{
  "num_hidden_layers": 10,
  "hidden_size": 576,
  "num_attention_heads": 9,
  "num_key_value_heads": 9,
  "head_dim": 64,
  "intermediate_size": 1728,
  "vocab_size": 8192,
  "hidden_act": "silu",
  "norm": "rmsnorm",
  "norm_place": "peri",
  "norm_eps": 1e-05,
  "positions": "rope",
  "rope_theta": 10000.0,
  "rope_fraction": 1.0,
  "qk_norm": false,
  "attn_scale": 0.125,
  "bias": "none",
  "tie_word_embeddings": true,
  "parallel_block": false,
  "extras": ["capped logits"],
  "init": "trunc",
  "init_std_qkv": 0.024,
  "init_std_o": 0.024,
  "init_std_up": 0.024,
  "init_std_down": 0.0139,
  "optimizer": "adamw",
  "learning_rate": 0.000786,
  "beta1": 0.95,
  "beta2": 0.98,
  "weight_decay": 0.17,
  "lr_head": 0.0113,
  "warmup_steps": 492,
  "schedule": "wsd",
  "decay_fraction": 0.704,
  "decay_shape": "cos",
  "final_lr_fraction": 0.0,
  "batch_tokens": 131072,
  "max_seq_len": 2048,
  "doc_mask": true,
  "train_tokens": 953900000,
  "max_steps": 7278,
  "dataset": "wikipedia_en"
}
Each number is 500 + 40 x the weight over the matrix's rms, rounded and kept within 0 to 999. Layers, rows and columns count from 0. Numbers have three digits each.

# o: layer 4 attention output (transposed), 576x576, rms 0.0361, rows 365-383, columns 192-287
# v: layer 4 attention value, 576x576, rms 0.0353, rows 366-383, columns 192-287
# q: layer 4 attention query, 576x576, rms 0.034, rows 384-397, columns 192-287
# k: layer 4 attention key, 576x576, rms 0.0336, rows 384-396, columns 192-287
o365:506499518512586498470546500448538523476369480508477514505577473546538528559467538551462592536523458585523522560487489486507487516474520461512492445536438541521493518457567533522495482486470555495489527526462520516471494469540538519485519542472443552460522484492552463487445515542479407523
v366:499467543514499526457518478465514468449542549519519646487528458470488446494474495518532495506470578396577520520493459500499503469474463508446472467509471501537515580492554497458528535439485503435483471460528534554460497470478509516552525476451483480502530450455463505437473522535520500504
o366:483524536458488496549506519532503498464457510435571412510438553446506487519486528483496479484544518490499436431453569483517533472531547484506483522507517494492468412507484488533498517558528494547521501490518523510518477512502435491510451527544512555527535467532505575551513494514532512473
v367:513508486502451565483489536498503514519485472501524537491493521529471599522413523500419486513550537465534515473509520567525505504571520515465529535448468510462538548538500550462541520487446478548590487499505476491496525478517482557474540478430530537487432516516478488485507555504513507528
o367:437559480492506488528510490461512410475449526534429526492509495504521442458465498535488445532450496548514470490513482504477473504452505497480499475521502518548483449586454457530500455459498500516468521537521545478482555492544548487528493493540502490487479471539547441492504441516494521466
v368:472504458553496494463439457488444562475481480490516530422529519509479578467488537509483466542509509538497522527437524540427418478519505540502555563442489533466511492503455508508536502542511511525527499532520447494439493487431499513503508539508527535469494494512459521462500464481536513521
o368:425515507496502532517533532517459408530480485476479492551525507511521452457532483514490567466568490476471449525502489514529457555482522496461462484477533494538527540587554516443490496464422475503482518558534534481506495469510511473544472482442495541502522452505511468512478504485518497461
v369:507510463511550511534483574520478504453522551489537488478487550490466466484487567511525450498486524427535551534531424502543459506509475499485487604488538481507402514554590535489534544523558559462491496548511413496485497480447382432487476447505465508571563503523501520560457469539504599488
o369:535465501490437550478523489503476518531461454486496485526493506469523520567561427451469589528501510585463482494483538483455494533469452422538472433526549542500595502437392510526498485509395443497474470444434557528515525423533584520536523560467524567480492505517465436460554510549464462476
v370:452465466555430525451445464476451521445543463520470509506545542542494500511528442502593427498487520472553500496453434483439500500439503503560542462525473476535470573505491530492483505482502528472508515497465504476462506430531454490491428512492531453459528440509518518449458468512537495485
o370:548521499471570473536471487501506416541517565504498531495501548490499454516496555477531506475494502482435487533544546540501496479501490548468452530485536514464559482556431501507531440506484489530461493498525497493459499556501513505539535511507505463570556519513501452528476523457510483467
v371:445477493559577526517426474508449507476456474521515460565529510523490508520530473494542424447361563526587422427430461418480525475544456484456502498447488538486576508543536517498589480564421492502513541590442488518469487468540469416560474529431551490500595429458487543435470492427493559476
o371:511528509480435508501510525474483395516463543506490527434525473459531533494504511527511550463567480503485506536505564548520521465493522563471492489523553544491471534560535475543476479475562440541497506523524538480469479531515486485502527493531462518519512533484538483510476519500522490448
v372:507505536501565511481508440479461477459505452532424495604573517564508517478555604501419530423533461515491481473500484490448495507440528479429443433477502447504568507516481522504585537489495511499412490532541526430501441562503438496499504494443525509474485449515513480492492509523549454490
o372:523571422452399425553492564485503515515523555475570488445455459507522501567454484509562420511474527463468558552539494557550527509538493542523511540545477529461504502524506497523496533551477507509536532526531461516470517521563499471526533493470485496528447513471521473534494518467508621482
v373:504490497501515462563526404480533473445534511501485439517493458504492471565520474470509391490437477535496480483517547456471514504491458546498522460468479500430430486513433537505605499576506525535483474443475450537487555455507541492494448542565475516413528499534490573467524465481464546523
o373:544526555525565524437472549533507459554504524434496516485475553532509509528498561512506565490511439470445498542512393560567476530587485434490508450474482535579525554508610472500468454437483518509498574501590474485458417536474460519503510515483464446522503543437534488510510496467493436511
v374:512602518386517477525447474485484460451416463465530586529457435488542478471504500536524534520436534502596437492440512528510533471499524478466460550419474549494424502501489482559493545465490525454503479460517471491437533466463564472500459429517522491560558517551481498473476561546494582490
o374:468501439601460487491493473532576514521570534562521469525544492483439479531526483490395533446629509468449473521524490428438535496454458537508548496516540523483569517494495488498451544534590390549500578456405471512510486456544462478431595504465479510523522471532555464506459440531490442494
v375:451425498525477583483476530446448507492495476505507522468515572423519498500586505489494485543587448562502491427431504525510530525526449454532499507548512536472568469443490473447432458471544395566561545462475549544549480574580466513502572527448510500475480536471496449439409497457503456525
o375:499587514465537481504533548487506394509480479539526546497530439524454539531487549584432526518508527508517490539524488495506480496510611510493473569442514460549481524506482546496549542515418620391507437548504467489435549464475482490520438468590548558504475470475546549523538519513510538428
v376:492556573422487521489452403480473508415459461464521552452502472478494525550442512514525516498459547566480509475532498511466514443517499520484540452480413527467435524512536550487487460456473521578503455501513561464474568476513545580498481511524460525432527523537523542431508488490499526527
o376:528463477603506447528547501532490457558576548501472420542508510551510465439537507493498501448565485488536473488491513501528504536499525503509527554500547461549497520576395467446479550504557500473499567452523455520538441538499464491448535532429514474521532437507491484514456530537532457435
v377:422549461538521525431477489501528477508396480502472563499517516499458537469437459515435562532552467574456539585518486521471460545472510529526502504465443510502556526486455496552483497487492492536483505512512533473491492544477559599562528525514479505532499519506482513493500485516500418507
o377:462409457498429523589492516529468471458549494536477465503505485526524507438490421509512489404537513445560486483485508502571522460512533510430489499480493501505422457561543469427464473462498486495523509527524489483476523486502491497515483460494507526516473501501531490475504458474518566489
v378:460510523478520518497466544496503498477437433526570492529532567473512498437508487530537497496554532463507464427469503496523493531355576538468579570505619545478549459460516457475463436489490416523504528482489494473531492538487513481530543484439446486495506450484572429448551459500504407502
o378:475507513523486502532541493498429516503497565519484510513508508486496500503558513501456527525444511576502514518513518467459506480546513502527514507500449493524484493587456525513544519558533524526458449488457494471514506502506462481471475558525516552540505496555496453548482482511477557465
v379:477545537451487537467456462475486504510532493550514477453483539443445557470505525466478506521519524546505508487504589513513485422506500494580523506529495513484586481484480493465530469509473510546476551539473464512504543576457507556537587525493530501535516508466555488495535464492521489524
o379:493483484505530471540529499452507428501486520501475506472512496540527470501510510541443480460517504502505508568534395473470518519463512547488504512462465527476445490612549523481472522475487522481524473531527536495487516498526475466510495505440472493512494472527466484485449516465478523479
v380:509512488534456558419485451566550504536466515502415496493525517454499502482505450525513523451481479489485552490545544526504520530470460559523431390534476489473493542496468518522524522461533505513486491503532585541503502502376513531508518520501477496527489464515510488535571572504520423504
o380:509505528435555411556496560435497535482606462466588465514421557525477456540467572473495491519498524495476478522532465550516482513469474448482538551492516484530509542496533527509491523539482545469529550459511433483527488474580453475524480489486545472472475486528461547505460484492491524521
v381:523505498460505444486576496568471461528510566518482525585439538549536478548576501501454499444559475517512514485478533488533554554521538558431468477464501477531507478469518538513624530575478531424429521459471460533528466564531458587519456511530543463507467517447459539538476552520477462473
o381:531557493499509484528525494500536514471471522496480460475499512462517492512455497499538508543467502469471522478524440524504495487485453539517462529513483505463470531425545498511446549499508486523548512520456518521511446484475505470537490507531484543526485521477516534496499505537500562504
v382:524479461477529545463539490443512514498475534467531549532522529499492512547451524529574472511496549446534548453566474493494490474552515570548474546509543496512510472508495520501545510530465462524466544552502445467566527495542500579443493496526504528515605520471514491547469551491511457493
o382:443496512530475495547505511529473527471474464486474488452520519533541512446528468527499533538501472489530461566471485478515470490433530473471474451504500536499595545468519525524525445478470479486518475497488514479512498479549530452571542503458560492426433497503540430435545455525488505499
v383:551502568504546532504471496523441489538499546517532500613446555528538541497498524501578462432521582491533464492521452549438481428466457538435417497377479526565486454492590519442517524532485444479512521485492513496501559473487434557488484513451541541515566479516517457497432532467498481483
o383:458544495463388469529510514489544519428425514502543485445547483487480464493544478540518566541527483467487516524455560506531565498528531505451499510509492517481535529573469429571505524475534513554511493534540533537424409528493531491544495546555484535483506506487483547480549493564510541472
q384:571519522503483525524512463465485437492481483502502410478483496487498478482488451507524538531525497523496534430509547477467535493524465498522498481527505439507480459402493476434484485501557437530528513458486499547496420559572480481468495517454471497462545473513469554510495411460467416558
k384:511501490477518501504477526484511446520502500520494571442530521495451483472536524512494513516504483467501526499483513437479522448475498477513511463472538509510488515508538439547495430490498492556508540484520460513453513459529492465464507546540455488519476524483533489477488494477518531435
q385:500410499538497495481508497512456530540485527525459595502495520455455468476496510515496555479451505522471465463483552481482487511459459510507464525461489501470498541539506490557504502512509541479560467481485553506502538450498530491522493484520511488525498455513530474536490533491522576443
k385:546562494468476506555473504504536489465529473482492442482500520539563473470514513512510527507486505500484469506557523492453514524511486526465517528521472442484464451461488503456481546450527494492477513532505446517521427565563443555499479522472489528473414531458454492477515552551499468525
q386:491508494446485486531500550525538506525509554500565589537498462516538403560492513537480502514490476446506492540507458509498439484472504472490567534489506478533474525513544484519483500545440522442508450516525465498471538456488457490519506464536539474563454529534514446441472553514558554471
k386:568574506495476488529485525504537482552532489460580437528479525515515494484567483541481500514454515488488456475563428572467452569475501532524483502584615513486468503511496514468541521474489511541524569477535527445490464523481464449543465533512499459555542526473508503554462446520446439541
q387:495541482451484472513529524476495445471568535504565486479530495550547465486469518537447432504488499468479530520534474500490481532536482512448532518552508456520498530487534492501446527540502481513508512506549461528472543572471456539489510441516486474545451495467469465475465489490571488540
k387:493500481475484511450516536481514517515547499538490511490502474515487494543544534493454521544531537552470515521513435530491499521521490416507542456570549534560526478478497506560501505471506540492533516466507551496470493485515529429499469494538513449544549516514475437493475520483489493442
q388:520530446502476457463491517517510488546585532514564561505481422499554425545473437554475497508497460484527493507480427528501438500496476488516481507557490483479547497449481480498547485565448462455446508522584468546461517479492468539582512456522512463537506497532518497449520513520575482461
k388:550521553512517465494472505514516502489562498457518452483490488545535457548566476506465521526468504476510482513558422556502430560533506503490523502619562540496546473511497544531537590534508522544507554448545513500444465531515524469496481454478525467561494549445487468529491462529480501527
q389:536499497457503449511508505509499458457566512501519514488504507477580441509447556617533479488467523459497482537508482504504482511489520544443537532570480448500514526478556485492519492489464514476464483521559427519512502519532496532522511473553501476520452513513475523452475438486494562516
k389:444495499495496529439494531507485546505539504585554516533480468549532460556557504505393533593513554549513452506527414539523424481494448449522544546519541553567554470501486495536540518493471510526511559478521525470464503493525531442521502473506539456535477541470514451506468493488504505479
q390:491495473473484461416457517521513460517520547513530487520490449538533445574450494555439518528474495472484501466524493513485498423498471506508516506578477496495510485470502510502495499585460518488474524526565477518517522497491502516527470420514529506521488480531532460509503476496506473501
k390:495470467524478508458483526517523542535527487486520487464523500551540446550529466523428508488524469487486497525523412496485448527515476508532546504570521565487534465500482491518544529524468545502514518480484469512489519497524522482519516448478509437552475538513502468534505507521502517471
q391:490538472468489499465544474498504469467539503516482520480488507484553472565458535606531472502490490491508541488483541535488526513454509532471546503514488438503501458479533492502509438488471456465482452539554466522502578485533524540543476475536529471493479457464517530440511478534507505466
k391:473506519457455481432462554495539528520553511497565524480511438563553489579563474541396561553520523508521466513547413497519408495537428512522518533585559536496551460508516558480513540526471570538517587474528525511500484455471548450549512495501516456561532515487493493564491479528518536475
q392:483475476496511505532522493505523442482461502497443489563490473450484528467476488550513527495476544493504503444491535504493518538483520518487503491438484593535483475483493469548490445456512484473509513465496506515444482511540489502471454583497484495452504487542505504446484504459528447537
k392:549510525489513507492466474487477515450484501473519491481508505476512474464520547474469554458482492502522503425493483477487479522461433508533494491544501453513464483537519505508524483465454466561492567480493470441527443483508474503492536518460492479442516496464535517501498468536524507548
q393:493507482481493501512548491520484485507485543502553511449476506510581418578480479585476454508473480488499510480492494556541497506476506522499477548573503471525542490473535459457465444496471516512445494566549423493512545460539530498548525432546509489529465458499502490381463511537481543473
k393:478510498506490508480511509506520563524566499520525506456500450513505487544522517531455508526509485492456490524504404488507445505473496478492513481568540528536497480525494523484524557515479552489553530497517516520528501454479499447509499498490514437557481528512512451543495458502497540479
q394:507524482442521447487493544467486479517500546514527516515468454504509519549479512555526522508495505459538554507502511521528471494480522488460506548511478494518456489504550507491510536501453509438493553532509485473445517466546496508523487444525515455485479525505522526475505490530450507467
k394:456438461484466485493537491520502505523559508497522504515558440552502476538493480533470515545522553516454423485523434518524435508510498509475536503583492527507511482515503498552491511504480525505549535425500512501503498509480496478522555494515542488537517535513528465506507479517508566479
q395:517439555516498516505449548482508513508490496502518487532470528491421521461527480435482506507501504545522457438509444436442484487500515450521442456484500530452473497558493478459489518506496503537526574469442548440540446468476519506481521512475444567524503498521475481562488495456543508526
k395:517503509532510467542498500504515477487444478501463471462465536473492476424482473487536505482463495475532513476499581481481566497528496497453458442458486503500515534512494442508491423444560443510487496502463510502464497516504460526491501488540517535468480466494510510482512521514485502551
q396:497478483521497458474475507485501500492472481516525520418480507460525526467479438412433548489511531538418483561435510528524513489549530479499467557478491494442530454451489473473452547442465494549427528499485541463510465538500531518531468457451531544507491500542467498548517476518532528487
k396:485509549510507522520556502526489517487429519466450550502460537465472520456511518447544456462505462503497531485488601488486574493500520500507447508463505471548478534500501455485502474466569464467464457560508473455508495541492471474563479480504477551519515510484521507452506533488532458490
q397:517465478514496571543472556529475542493548465528529530489538517551471506442543517445503566500529544456570518487514503430485488494482497481519473451471538526441513524567484547521544513506494522552511520421472498457499485519421480517491537498412517549543516454484508421549489525532565514553